config.toml
hidden_size = 128
num_attention_heads = 4
vocab_size = 1024
norm_place = "peri"
norm_eps = 1e-06
rope_fraction = 1.0
tie_word_embeddings = "early"
parallel_block = false
extras = ["some layers without attention", "local attention windows", "gated attention", "capped logits"]
beta1 = 0.95
lr_head = 0.00932
max_grad_norm = 1.0
batch_tokens = [8192, 16384, 24576]
dataset = "wikipedia_en"
Each number is 128 + 24 x the weight over its row's rms, rounded and kept within 0 to 255. Layers, rows and columns count from 0. Numbers have three digits each. The size before them is the row's rms in percent of the matrix's.

# o: layer 8 attention output (transposed), 128x128, rms 0.0699, rows 7-31,39-63,71-95,102-127, columns 0-63
# v: layer 8 attention value, 32x128, rms 0.0557, rows 7-31, columns 0-63
# up: layer 8 MLP up, 384x128, rms 0.0801, rows 0-36, columns 0-63
# down: layer 8 MLP down (transposed), 384x128, rms 0.0803, rows 0-36, columns 0-63
o102 085:120139075105136106120150096184122089173109144104104101126134122118129161148123115145185151174156125103094077124127148132145142131132118071149156180142149106127136136145128110127127118075134119
v7 093:110121113114154119121158152105151125083154100133110144129094144117165134114151139138155087155160137114117150140174090128118155097151108083151119137129130115093104164107158168150164135129156166
o7 124:129122090138174156173096119129067084109171118102105194133128140133156144098107142111152136136135141135122155127177135109119113132146110107118122106096139110137080157104102098136169169142128107
o39 070:119154098098136121122109114138129080138134153093108153135104155113110162114121147085116082126136167116153088121123114152129142133130057111138156164155130124147119132133168104107120107103125135
o71 079:128170155133094116106098115151135142159114148150131150116170165102127112147139128112114143158151104126148120174128166148154147112080119133140108150158131149099185073130136139098106146110146109
o103 095:143152132152123124161145149089157150102164076133165131109109090129136151122114102150128142102158110160129156095146134092103129165133153184119102112111127122106085161140095113061125158128147137
v8 104:113112141171121144124137122115143169126140150120097147109139125133150084146087070155162146121159156124154131107146119132134119141127137146144122159166135075113150174136102138137114083109075120
o8 114:098174149120165170138164113126126149153143124141143128095106136110137131154129132144144122155148175143162090128151121134136122073108151123128118143147120116132130172140123116115162107082082143
o40 100:095128135137134107132135116109113107155110134122124178111110097185122145098140109102111134032142131130112129100108141110114151134156153160085128140129079151135139176152153154126162083142100130
o72 116:122123168103137080139148145160113081115102122136105138118137160149134108113108150108141119125058128087131160090114120096131153121130153112133126149132131133133091130120149134152138145139130172
o104 106:106141124128130149131142137062133141142119104107165115107104147140161180115132159122127128173164123174169126100141115116104126124134111119110137078145137117118166124093123132110135139146142175
v9 098:156130147119112105158135136108146115135106142099135143136141155120118151130131146180159098121078118170115171103116118138103124146109151173185127090147091133107110126115142132147115109130131110
o9 120:121134137145062097168123132127108107103145124146128129127131100133167146154114131189158106158126160132086134149120106135109072081143178091115159109139157169117124097121132137130116109131120132
o41 078:129160131111154122178106109181151144103130130106147107114142104116130116128172128147120124140108125129130109104132128099118119083143118111171155123113099081172125109139118133162081169133073138
o73 091:112105127135104122124124155116171140179111121122115141139151111156135136136130130088085146101116135122113120103120106125122147162146144144123113130127104150165122158183111116166133124135101108
o105 113:135122133143115094097126127132150138122127129113118121138134122096116178153092115119131112169154138142072139097113106128128099132130094126117069130121102098185136120174115117152130125123119107
v10 100:144117102142120089164116098117094132159120142101142101114143088133096161108126126099158115126164119154115128118126097174157139160177132114121131159086156176099138113099116153108128124150124157
o10 124:156114110107128126085163165100114128094101130115123149146150096117101166117124124139127107085128105102158114093142134122159120141163132152114140138089156156114126089111101144111118126092185119
o42 066:102143136128171126077120120118118136149119138166121137143133188115122144128146107163088146053160113117117141135132160120107117133144169220089168110164140146101105123143154125106110107123150121
o74 093:126120129120143123080115120110151158142134122141082117157127132149194045136087122147130147095163161111149144091136103116122136128117167111109107120146143111121149148113108113149150111127124106
o106 091:124091146132110105136089140112104127097146183154126169135113108095112149136118123129124124106124132148118120173125132157128123127140078067109141141121119125120107130079122118073100154113132100
v11 099:108145159145093162114132154145114122153102151106141156175143169131090137105140071146114120108154154076140161087162144089114109147116145097150105132128152139139143151099142106179118125150157117
o11 117:155148183113178124164057092105160145114124148125115117128099120134151117126145064145120155142132130120124157141128162083140148132112146168104127114107140146118100068120083121149101096111093133
o43 082:125148129138120129157144099083103128091085126101138173108125105127125151105118116117076120091145146123094118092141125125122166141166117130115123105122073142174116137159132146061130131150139129
o75 081:109130139139144159129134105165145173063170111118150114098156112139136100122130124124126136099192126120151105145158136133121190146142147116110126087154109145159151152125167125149165113135142104
o107 096:097125151120146118131140145127148176106166087159143139105105106093093190126095122097149130167098110124159122128134115123114111107122113079109105135113164145067119126110087131141147097093122131
v12 097:126115110127109092135120114145148113145166156150167119093158135109084143108114153135133169104140160120167074142149124158122088108158119187134120128139110121132150095102134150133109113137136099
o12 117:114121147117093125124109158107150139140136110121116089116159170145106157150113137160140152088142162120116137188156152150108099106086110146161137134135132143125189094156116137163116149077136083
o44 076:164139139136126149138156111082137151067109142122172156118111106109111193153138119167114143137164115133130141134113130108130144133168118114131126114117096138063120111132124138097118132168114119
o76 086:148110103159154163097129107145096153090154117107147086125102123099129147112118139121115138138151142138116153124104095120118140142099151110103157118134196119102109098073138166112113123163146123
o108 106:140141121137135160128093161088139113094181112129081148173144144058141128101081136129156117113160122069128087091156129139123101130130102110142140106132157115136139139081159086084159123139114122
v13 107:175133127141112111090116137134125107124156157114112120101104149118135115115151186091117104095114144117164130127157114181088125136158101126161088162110106083160126146103157106155117135133098115
o13 113:105163062100085087134150137103083117111160138119117120118114115121128120117215145143122124109129130185138149107151109142138135134127121155133109142127126138140143102089131141110133163160150105
o45 073:123096142128122154124147110057154117144129140143112146103109132102148147109097157125090125185173155106131132101122109145151134107118085076142146136126126122052142109137117113153129141136132154
o77 103:123142110096119131117151141090103117122124100142149114092103169052119132132123132153125145181146166110137107105103099143133117093153111129134121134138086141100141146112137081135129142141127175
o109 113:106122136098131159134146135096088146139143103136146121134118168161113226157164144103161136155155160152133099129133142135126140117129108027083126110137123119074102117110139099146115125159134117
v14 103:136100110148145135145110139099144143140109148155115097132108139082114163145147103150103117142126135105153114115120150133142093112111139237097145074144162115096131111148110110140139133148196170
o14 122:129086136142131157157129094100169108143117163132161130105114114162050139106126139145195097112100153134113138116133157115128157119154148161130106143111129113135149140110114121123120130174166109
o46 088:127136145126128124127142170109137146043164141127090121075123103175097155128148114164138115147139152149122148122106127124096110127116094131140110114116126144169105130165107106140128148135141137
o78 102:128079132118126152118127127140177157111169162105187122153137129178136141160140085126100125121130118114116122110135121147094134158134114162100129066150142155098115142150097114114150096103138175
o110 100:146130167178152120136087155112119158136103122140102143146138130105143094118139121134132104135153098147114161129122145134128143103143123138094138115086165140145126137108125131097160135141127111
v15 097:134113157154145129149107109141134118119153073127104131090153156125106123116152117131153117117113149131126142160153113172207122109183143132120148138136088126134115105088102113111152113136178109
o15 122:077085128097118147117102157125156131144118104073152118122166113113169153124146089128136129150106148118144122114135133176203122173174111141115144150134163104132162103110114133104148138140139121
o47 070:141118161130137183103148121143142125131147140190123128132124136078121140159095101140148136053142151138117109138131117140082130108117139202142112105157150132155124131120145143105126112099145091
o79 092:142107139160142076093071142161090126117130177136129124158142138110117130134127137111124128100131128104174112119114140110097177126107165130086113112122183099084107170111144089128169125125133104
o111 095:103100121145107114099125137080160128110149121098129143136101155183147178134089116137177138128156125108121118127090137116095132146151103078081112150133087135080106122134111127138130133171111151
v16 104:117104132154131107124149146129130107128099131099119132140081118060109169147103093141102122175144120190111140098135098060174142114153121168132135136144163111121117109125124127136131098170115114
o16 118:139120131117157130128148154079146113130137124126103133128088110110141162150142126174122114118109128147111130139157161117129168148127126154169139188160140100138125084154126148116124125149141119
o48 082:118144084134146133165116139115157133128103123110090119086126105168159123153150140118095139143083101101113139087113143155154126126110100149158113121102123147231136198139137103171144140118114150
o80 098:114112142114129098120155120140139153079128109126111152094132081195148105074132105117119176100095143124116062142115148111112131107171106138128168136154100129191121182164090082130138139131117144
o112 115:133159110098157101117121158126133101167131084092139155118113151126109078158154107124114103091176125143123147162151139126115132115138123101148119097137130143144122105136117157116102126124141127
v17 098:151145148124132095128093133143156130106107108136120162139115147133162154119102090072161172148081083076159152136137154159161133164107112123124173146125105143131105159113144116144159130161111124
o17 132:133122125120125158114154119125133125130131114103124115150076111118172122112099123088157149142129086119140146162169163107195097113158191113134114114119162139140099121180147144112130105116100098
o49 062:161155137137148169135116162147125151087146109100165139146130136144129138096150133106192120181133126170111110157122087128122127113105090060161136073110115109105116144118119147078107129104130138
o81 082:178153086125084159132103129179167140130128075112142133144156123108098108165089118143135094135176135148129083149098119156109120150135085156129147113116146098085123127101090120119123133164121059
o113 094:126150123121111132140135093108147118121142140119150096124108107099153172111111136110131136177074109104115087116123147101113134155123120153115119143133132141114145075143127120152166110146117111
v18 096:140167131129131129154094119157129101152127103108132146146122163132103118157146133101117161155170159103106127093160112112109104178132118129162121111132141105086116139112132185080121092151107139
o18 124:170140146137107139107131179182108116125109106126123128137076095126125095108150153117150133159097150146141097118159106147145119165090163103175106103113103145090136116135154115115162109142128129
o50 083:121135116124118137165148110076136127111105100165129147093118163093125151102133124109095130115194147126141081097151158135102125139145110133150142151141078141180145145191112148119112135121119150
o82 087:109129134142142076163117098101162128123113124168110128111148110143121125139104127145128159087106131119100135142096133122145149097176115189126137118129105087153119142140116178069143160120112139
o114 103:126125141146137113087118133163121141098161153110135117108130082106102163149128148126174111102126105110155190124137127145134167131101124082126128085080177158137140146101133162112135130130166137
v19 104:144132139134127145119142109130128123116094099129139105160133135114122168141122117123151093159101178121116100145104154072115181145114108133167132138104101151138105121166160143153146163095105117
o19 118:129126110124138140113105151111159119126074120121128118174142097140118147137141138115125138143089109105156150136117154134136113139147159145133117123129123170134158198139132134138105133108114122
o51 093:134121119111108101158158126145152107133131140077121102157123087180151046157128143110145096202078118143118110120121119127124115087111098156177138131119131105144141131122115101124121153103134124
o83 099:118124112105114148124120099089103152168104129145131140098113131126134186136183129106147121160113146113121108155135155148158135111100100079150112143155171107151117123088144107127096141148139140
o115 102:139148140103144107154143131093158111155149172158134109149128095196121043141114117143138155090071108111120080097108145129133131137131095117134127122114100112158146135100093152133146115163122127
v20 102:092105120149096177075141130149121149121121168142113144128156116110107145127123142166103159100108133133087098121193108096102089140141154123115142146124133093112109118131119147146167116142143125
o20 123:079181157176116110094097129120096119162146143108095136160139156126153129153101117142106137107097117130105152141102113079130136133157182174136107111134108139129144174153118093129111112131105117
o52 096:102109157109146076114153117050149136143119121150094164105103107146130163117107127125151110105107144126123124108114156140161134125167095112090107125121126149175125162102138150103158099105134167
o84 099:117095174112134111146159113116131124106102118119118180093155118110136138095147136131087146157114153115126145117125155119116138126137105038126134163141132122125134093151140143120126131097167139
o116 096:140149112131136129107133163130129117106115119182117115128115156180111164157120098131167145092162135137117105108101144110132094182140145106118113115143098142198132149132120158161119119152109102
v21 102:126111132155127125123139121112122112150107118122121100088135141149091118131136145096165165131126131082088155138146111125081122114177141155132132157108121125146090091155169051110117152150130130
o21 115:112134109120098107152129147132149158133090103161115103085178141130099122157127119124128133157123121119145148168185120093090073143106118153098156144163128125121125113151106109134094148194146171
o53 073:140077127136145168118111129124115101125134104118134124131124145078147145127123118120142126126133150162101133144129113124140139130121159053092144165113132096075135104100132139094146130162141171
o85 092:136125151140134143113173115123111110125130129128191148136157129063148135123139134137125134192186118100153108107096142126119134121121144076158151100133131108158139145098136170140118112139126120
o117 110:127133136107091146146145142164117149104110126131207126105108153136097190131133152114161157131151128133143062101150143112128135136127111050098123110130118162098097128103085114089122127151165118
v22 100:139124130141145148147146111106099128084128140116171155089167106135092125137160154115111118178114136107126080136129110153085122138091149144130115151144131151123069166131079111127105120157164093
o22 134:148092149144079095114103103131105118141156088135155136097124101158129121141127133099104175198119140112105126107135123125121130161122122149145145147155125151113129097139104108099109102143137157
o54 073:097131096111114097159136156138136121113184136092130164098101150105088176091139118110159134125153115126117116124149103152103112142129078114161118120129113160114106167143138124105141117134121124
o86 080:111170126127136130136159132184116100134165100110104116149128117129135154142163111118085086101207173148115132106113129138130091101119103095145107162094109160116138140178153116108120169096120103
o118 098:163155161124109154123139110105110129125103144125103130197113136098108145133129145131137165144103102137119084129105135098116137136139104169133075109151141085166180068098090149153099121144144128
v23 102:145153141116149119152107170158138117141090148137136082154106113137127153129111132119124130112129110136126121189077087114103116105141143136125097127097114080148122164133121069138161107182148122
o23 126:107126157148117175152144138121106153113146140089104147159126154122150120160133126144111089109116107106118113152145147128122153127139144154118154127107092112141148145080115106147132094117104124
o55 102:160121134127110144140128120156127133092136143119184100180152124132117159146135113142194094179121129136123122147136103140133127113114126077132120118128151104059111097096121139069100129135131105
o87 105:123160129122101108144130093115165127094158152155137085134115106188142082153110127078150122144071104137146178116138122122121146150099068104112107127145126105154131068153144111140151145131156105
o119 093:119157150128155110119137122165099137169131101080145141112143101148093140088114124112134102121181167121131175162175151159132131113112117056113127139102118132121109146157112176081131090109147130
v24 096:132180121156145136109145129120120132129089096129127138133207121115152107104079126120111140152127187149106118123190115124161095111144089163129100139105117121137144163152137105107119117129113110
o24 115:132129142120115113140153094111110107118140144108130129112162171102164138131087063113125107146149154126113124112118106109181112141154087150123143129080134097125122160150145145160094114137161137
o56 070:148121123100117159139132101096121148131102121119162123110147068081145138165122077115144131105091107141116103122157146146137139129123150100143130119130140101165114113119113152130153140161136152
o88 093:124102138102126144130149161132124080155125117133148133141108137150115186114158132100135114156137113116125112108066128116129105139082156080121092141138122135102098117120127163187136135139169128
o120 098:127115134107135124131138122140113133193103103154155117144134105094175150108097126129085087100112158165124120133139104150140122118134128076116191110080155129115137134091128117089124136123142167
v25 097:144126161122104110148103130117132130151073164148094147092161125110127090106144153108108154098083115128132147127113092123156129065113132157147089123094146117139115125143129179132124148148101167
o25 114:140169163114120159130150104160148143113107134121119181157155101115141129136127197159127129113152177097139134144137122082177164126128148125161147127146133148117136118142138116156142122136098132
o57 056:130103121112143092114093131140110123141144159095142120146135121118143204098114096122168129162120108128122146113121130144153112144115100071123122136127160094064122122123154153153116124115164135
o89 093:135141123115116132138088148127101129121143092090096130079119109143133065084151107110134169128061133119146101128152144142115125135115136087125100153108120097155134175092096113121133119091129134
o121 111:146117158125133148133185072056106100108100133156111159111162128140105104139104157142135119165149118137129125116129146132151125106136119084140103109135111142114124138110116115085130131128089144
v26 102:153129152117149130094157156152122128121116139132114139096099108154126144123107145105117145132114144132130143145123056159122146139100109078152089118162139146157164124124096125095111129160148130
o26 114:127113135124182149101122161124157118117147136119120133129050114142127107099110137116100090137098161095048148088069133135119125158098138121154117111167127129136106122129120123118133123158142117
o58 070:142109139149154161114114127136111148183146128126137110142154152111125157177109100124168128143120158121153144135129131137144113117110105077110153156112145120086129091065124107144144110159169106
o90 095:107116142120119145133188118107126089106145111172132139139143131137091187104143093109113143135124160137135100134150120073128101123125108104111112152138135158143124085117151109132113144196112156
o122 116:128133136108111162128149146089161142115120075142125107131103164061148151130127118140117106168195163132127133126109123149143135161125108057112119123138117112100127106090157148129103163113161142
v27 100:123097154119136122111164148123119137110118154118160101120097128145174134114125105161100151116140130131146144126084109118112114123114115193135178159101119147099127174101157147143115131133120133
o27 116:103136142142144149119144129064132153106105149111114174141087142177146118136096126108089166083131126096156129138118111131097105115128150160084177094114168121132129123137152153156118132172146157
o59 085:120156153126133138163143137137126106093109125109126139075111133157107159110196097139106126114174125103117111125144132108088136151138111194130115123137097140128153160146159118136100143165102110
o91 098:093140147126138106132148128124131161133167079176111142092133131085127199109136108113088115135148175123135148145124182095139115141117137106125093142135134149129143121138162098165088117169137147
o123 105:128125124166124106133128120073128112125154097129124141121124144201172074130118140121119169119134104139124113114095127128114142130130122073113162094121109099154143111137148128078147139127108139
v28 110:128163120125112115125124160098124153146131095113135150114106144148127105095178160161104113102144110085117130128142112140122106089103126152148095191161146120134056150135139119142131135132126124
o28 117:191100137102127153107145145179117138119129070125134137133145092100123143115150127154155119133126106133173106120096118176089152097179131100112118137134136142127106144150173104143146166133107131
o60 089:123147133127138172166142144045112124083139111111139128094092127101121184119114134132160135173148141123121119108129132151131118138123084044128134151135112141079124124095155123131157143124136128
o92 097:103140168110133086132122102107138156137136125150146152153115139155119197114110115120114129146125142152107128165138170107139131109143082156120144150110140132088128104082099115059140133134130123
o124 098:171098120156141147109144129142094098120125145119124152115114144140107191137131118116153157136125160167128139119102104114148121111123115050158150142116139115069141104113135143134124129179143139
v29 101:129120115130159142141122168123094107117123145172100141142132148167175153132128157152094124164128088145121148084108118126096112144198125176114141119123110140149127135140151142110131075072120105
o29 116:151182142133126151146103154098101121112170138116160096119124130121128175089136126152104124134109144110150130107111115166136102121165151135118133094164093111118131139174115123108100149092214112
o61 076:148121130142092132139133136176146152086111144079130116125151095178138117145151106167113118127132097129097150135134120116102142110126151124143120097070104102176130146146121163091097156136077123
o93 100:169110141134138080148116116144103135150129131114155120127155120106083127098113129167122097121208102158127161127120124115103138158101130181132152093147135121121121122103116159142120123113099121
o125 103:151132111127126113166127098128115118112162086098149098093121105082134081092128127126160130139082142147162150135169096139117143143132155088143121149124120100132167113127084131135108132134152165
v30 097:169092124117155107126082153091105157109147100145149114136089139102168128128147154111123114088108166109139119109123124119145141142180147132089108095134108157107163114172117137202121081142114080
o30 104:163166144140123127110126126099131177141123125122122116147110138093152103132118125086075091160148142113098145106118157141156113112116062131098175183131112128130152167118113122151162156128132145
o62 080:116126123117152102125159173099140135100144119121096165123113072115133121139127135136128143162156124149103139104090138108100101090147076133155137130120096150215123125144110117148113120097149141
o94 103:140122112134137101147124116082134122126145128125136177134122066157116146167129146153140161120144118143106099104103160118139098125147093129155108101145131123122154158099139136129141135109136139
o126 114:123160137179124165102108139135180113106131130140119106087137132097108200136147111113161112087174121118098135138124111154150099143137136145117111118138178148189088128087136110091130133094123124
v31 097:111127098128124099117122140142123129136119099158196169147156129162090114130077143145058131137140127104137149129133140168132175121104143122147148122128129109191127090140144078151144120157122114
o31 125:068142105153136177129118107145123159150105124123163114126131153123108094151115114112119116139152153077133150122170135158139142093161078089178131136140079103110074101131120129132132128160166176
o63 073:157136127133141128177134111152127130115097105103156100101133097120118105146173140133061106126127137142115090133146138139140137111130144158146125107122117107089125104138119171125058145119096115
o95 091:155137098131112115154116155156166163110091085178117078142116136147144126121127127131089143114110175173092098152135123091097100100136158115112132102157126138169136186141118145147154140151081119
o127 109:095121126107121087132133100120146107114116164102110136097127119168118169167126121154169129139058119089148148095112115133145137111123122122154150143140130152103102104164118105150155106147149144
up0 099:151108144131132144154139170107135116107130113176091121099105110141115147115095119120175090132149147114169121138130176152120104110149135108139117136136167113116123113124173155127147143140162141
down0 097:125103183133124081119151142137103154122153118153134170142145109169128138135123129093134092125149118122155124136108127191111117092112100140140101124134122088150179103128128151117112145110107117
up1 087:107143141152128128141086153136122111132154116131131159129110144142098129126107091136100138109142107123121164113136100071135135096174100092147161145117114142135111103104088084169123127128115131
down1 094:148079107113159100128166110145165098150136078153143132152140141156132118163098130122104093099128104110113114162124127125143106163088133172172095110122164116104168139133171146134114107119123135
up2 101:065169151179158114109125154134136100122135146112120134133127139140115158121114108136129148146168126108117144104111062138133137118108178120126141169116158112170114100113148161138139146107125125
down2 104:112141112108137132148117123120115126101122134102136119125135104112142106100127114124095143125115182151107147138134097119101153124154072118097128111128112136100166166125106144150144139090150157
up3 110:091154134140137108139087111158157137155103134107162107141112116183119133101161148151109136124096142087109132100150162157115133141174123058121123149117092114162141132095172111111141162132121138
down3 095:139088123107105126135098167148141147151086165109111152112136119143136158082146147121119094111137151103098125139125143120160104068149126156131102092117140117113169159097103086095147162106097092
up4 107:159180127150132139146124096134083115122070150104179145084091112137082118103125128140109097126138119127135130104109121098132101176136122138120103146125099177143138126143119105128121143108163116
down4 107:138117086150143139100081114146100108161124126117108081083149165127158065074153132143130099116084121160155166128170143157122101136147119128137127138144113109133168116123124097102163101153128152
up5 104:091120136094200152113150118125143164089113141118089123141130132116128092140146091133151128114110130126153130158136145130128078115100137158160093171102119130137137110138109101152125108099112071
down5 099:109111138136145122138085112097127118110153162095130099163136168112139112170103131139106108123166176147141099161084141147122141172100152122094140086167154142134160103145095113120096129148129127
up6 099:149109121129142109152138152103119151139110141105120091110128139110150119120120172163152147113147147123141125129165118135168118130140106165123144091145170113111107153119100118121149116107139111
down6 100:149130134143099087102136113110126136116141135138163148114149148085188154099132152141163164103121113155152159154108120121129142110114120139119099125129179105109096145170063107090090128123130135
up7 096:129120121144122123105149096153145143119139103174126110141151141168123138109103092111134140081087133155124171152097115105120113134089163138152090086127120123122133154153133138118150123208145111
down7 096:077134170128139191162127095129111150099151086151122080134124147134160118125136132137148155078155117106136119125147121126109141131124121051139123105141118119116130125110122133084182124126113122
up8 105:144168106127137153109092096097210124132094139117081135089104094127154152130131112109130106121119106152141163106121109123132108110160080128118144091160092134081170113123127144088127102110136122
down8 106:180096133106119120170134126138119133132097159144161102142113179160151133142139122107112152123138108112124105125144128101140101173086168133123073180086113110151103128146170160103103133109133126
up9 118:101140144176129117125128127119130129134101154172105139143159080129140149083129120116121098129086101113113128118137160184158137134099100090098159115130142101090146134157133130129108109154105149
down9 114:123110131126122129112157141125123097145139139144073117162150119118168155118129122113108120136130087124166123121150161182151106139091135147095133148122138132124168109138133079113104155142144131
up10 106:129146147114109129133135151114111120104091108112124122061134114109102152108115153170161090137157180113123136122135129087116116153148099189072100134143110180177119146136142100129145135145152150
down10 103:113135124094066118144117119124134082171154131159149114113119151127152132122124148097089134093141116114143167169122144144140141121160137184131174112122122100146132120109100159116144131108142121
up11 095:117111154123129150154103134151116148126138141094132124143131095106171114152149150106156158118171162129113108115100148166169175136140159160135129149106167100077174153105108118086120120130109170
down11 096:082153113142125188130150116114117111139150135131115139123160122141122081153086134118149112168112133138096136123094111139081092118134140093104110109154092146126132162156118180115099143143107127
up12 105:161118130150127104099112106118086120118159144141151141090133135144139153139141085158110115081056141125134109164100123151104163166164123138109117112096087119155145144106108120114127115107148155
down12 103:117107116079127131103128131139116137178173131167153138171165117137082104152144147163162131181123105122101115169100100127116117134151123143128169138059134117135158117104137138094085094155158114
up13 103:120123144122121103145095101157107161142135194134112116095165146117105153149120129150145093180177145112116117139113135133175131148139127140142098116129153092105155111127113147115164116164104087
down13 099:126154152135133153164097124123174129164183112102128139108085096150102095140135122097137102122120133124168133137145100136108118051108172137096168138126151138136145081133130150106098130124125135
up14 095:126155097156134138162115131128139174156134156175148161107138151129148124134144148136161189130084122092160090139114118144108104132113138124080167164106132151139131125108124090120094113102106115
down14 097:134112115134138150139094128161123140121142157083133126169126151132116142122114095082150107143142147161073130153157110088159117093156124163153149157125126142126093121146118159109157140132158090
up15 100:140121154114145079155158102152117134153138141180141109124111125070087112099134169151133129144145145112124118082114159140107104143113127107134114117128151130117152145127139112112115191058164158
down15 100:121098137116107164148108155134123147170125166133122151189165152127138068198147132112135092072163105161103112138109135107125138128123130127136129108115127116115116166126152159146125103117131109
up16 102:149116115145113100116064106102136155124127110156105189110092086141142107142124119131128115135087138140141152134168144125097129126096137131115170140150155102156099126088132112085116165127102166
down16 103:128122117105140148138097151114073141124160121131169162151099092109132093100152098105160138105097126127123139089105109087116116156100097182123140115113159135132149139183119142121131155120136169
up17 103:096158188120123118124141177119140100155128113138114127130126122112165172131160106112113146109122113154099110127099123128121117115099113135149140119132140137112118179118127078152116107107152194
down17 102:150144131168116155140152135119162148143138129108107123100101135087094125168099137132080111173109139130097145148166108159112096143161099104160114126133088142118079105094102102092109072155142163
up18 091:135135163118123165084109120161100114163150192130131148076140137153153121112133124168080147147113111113108158089134126144152146089136116180113121117112115193152086079147136122112134128078137119
down18 098:124132099114124102133118098134149089118133087128117128142109115117135132122140140159143147133167116113147122144084127163137148149161141189224132089070128137118149121162130127155143100131100130
up19 099:135136112169175133136130122122146147155149111082106104133146104147099100152112131108117129118140132152136119157147141157147103149186145144103103135102153104156107120148136163122111109100129129
down19 096:132110156163165091187121130161124127143128134122147132167107124066151128126146103129143143129130130107154118105135110095127132103110141077144143174108111116128131127115132155137119161111115171
up20 098:104111118119146169109134137139164106092133127106108117112119151126144109089087148164117141087154135112138136122117135112077147155125162101089161138113114135165107135130082135129124118148127175
down20 103:118164139122079099114131077098127189148126123112150081158103115160130149136136140144142120127122170158081123134148140139121106102119169119162111142144167145143102113078133104132129109190182083
up21 095:148149116142091176117114118147162121106096128083170068143141134144126121139130139160147141151109105141100093130161114104150164143139120108148136127154146148163119136117104130129126066143114084
down21 100:091149158126159097146160122120150159105142110128135153137132094189104180105144091106118161134146094122110161122145136086132126131134146123096127144161130169132134102130177103119141136094132112
up22 103:120110159141136154108137114148120128131120170168116104145124070150106113129130118128135096139159116070142109104097142108140125111102127145136128156115130152142131117132114131126105162138171128
down22 102:109124134137155143084103090143111127121134139158147141079124144114171102133169124138099104120115127118131126095111128130160109112087166139123114120107137155165102121111105133118131134113120109
up23 100:152140180132155117127136125128129124127149071121140137090111161177121148119109144123135096158132122124103103161092150153072105119145124116134132145122130190144153131150172121096119122178125118
down23 099:133137100125114143108101168113118149125142120125144122126149142142131102092184115146087105141092170141117131128186153120105105139115132153107141124143159109164141116142112129108092126152092150
up24 093:094132182115130110148172137102131126115136116149123146152096111165121176131107146135113135127150106133137160081129121104129125119070123168086068128110136161132113157112131117135146111163120118
down24 099:121165078091161121110130142138143119112192117101116096142123133130155121123151155162103132127110114129089108100155132126174105104090130127143092199154128128170121152113119137139121104145101131
up25 108:107121094103128091104157120146132148099116144112152181089146102099126143140111143171113119149128096121091136128111144115126136099137106078196103149117077145114150121131086168150094132153125143
down25 109:122112176184105158074105133151096150125096132165121132139100115142097138129139091104157152130156166122178172136127130118127100151111149145063136131139120170097108067114158104138137134123104121
up26 099:119159145135142062165168132160164114138127136148094143115135130136145093160138089081131111138115130114151137146200117156135153140168124111134143121152125135137116101130147102099137110079095068
down26 102:130080153110168180142099137106112104098099128109091155128127150133117145108140134104115133093179119135107121131119133124141123130107155099095179123120141093143149156101098096140138150127148121
up27 102:148096157117110132126128118119190134098157133134129162168153140109113119113134106111147120128133149132126122129136131097119126123148105156152156108105137177190139104093122156083125106106124108
down27 100:105120134108156159147107111130079089131091130104154143141110136168151142122108107127154087136133125139146104122141117158132103140088137112152146139180149124113174136115128124129200135161085120
up28 098:145146132122162111103139119142162137165098134116106056144121112149131089101128120156160125093124100123125154126138111115101109104154160151122153147135109110131104141138148122120122153123091137
down28 097:097052118152105162098154130129142115117129103130108103126115161139164161101154100112144160130144136156102124084142138095101121132106103138156107141111101130111112164112147139140145114112153092
up29 099:111066120186151159125121155108163126086136128139094120113116099167140166123116161123128152134128144103139157140087156136131118099122117131114139124127119189148156118165133157145122104148126148
down29 102:127115117096122163102090118119126114095174140098126109072145144138125175139104124202140136173156124146116142151097186126116152124127132098119125132169133110108104129118111141166143139101137165
up30 099:124105133116114111153172120137117140142162112125082129114133131120144125113142100146174147159140121115129124147123158103086111136168102150107143087146130131156189182077139116113156127123083147
down30 103:138151127119131144072133174136130167124131113137159124133097106131144104119131138176162122117120166170162099112137100125157120075134112139101144092143096081156114118095153094115114117138137100
up31 101:135205093148144119120100147113085133168148153131148170103049140151097152127144092114128125148128152172107128150149102117108092162129153145112135107071130106154116113118158174128128071109139144
down31 100:117068133156134084179151122122099135089116150095092130115127120100143165107088126132116145117121131145121124103090137088118168161149137118156124111135101114120109141152102145153128150115102103
up32 101:093126097149134110133105172106155156114125177164144173078097102123130125143162142155120112139141119115131111122145132098127116112116101133131111111145112141157111141130104116131088169112090110
down32 103:135125104137152117138089115127118133155165134165152176141103152124115142142187091066121127122139120117104130122155162140151169175088143130138121137128137151148123140158144114130147118134115103
up33 099:098170107150163148119113126172116127168113147140129092134096131095122142128142076150184095114106147130114146154150103111165160125111158123130111104181101130139087145161129129118138138138131197
down33 098:116109125097133139119128136068131082112161169075075123150143153115138151155087126110176133112122148138100155139121139132071135131152148121164146157126137142104111113115108120119167137117123131
up34 100:118134140156075090114104126121116131099113045140116159140100155165141112107115118096089167110113143162125152129111125122082112135136136131172124094171163114135153122148127084106143135150134126
down34 097:137135172121166106140125142086106100122149117134114153118121136135098148137139123121117133154151099102115118164132135154163151165119150146078126138196121109123096126127143173065111125087117121
up35 102:110141114154137142123174101147132119175134130110157091155119070120132170134098109173124111173155174131129066094130140097100128140150138099082133123162136110103118138134143079125162100130119146
down35 099:152115119157094149154123140111123179102109124137151114111090128141108123128124136105101119147105151121103138092151139107125128133094122149150111118116168116074131140125164128136156151126133139
up36 100:109123119165135177110132153129139111091131132185142122118146150130124113123150115155133135127150161091124112102121130102134050133154114135152132155158124101121097120123131178169080080101113107
down36 100:095137142123140152134197110145135142147128115126141168089130090120119078170129105124116130114158107133149160158102138182104172130147178151116144129130165098157139126106116172153126135119099067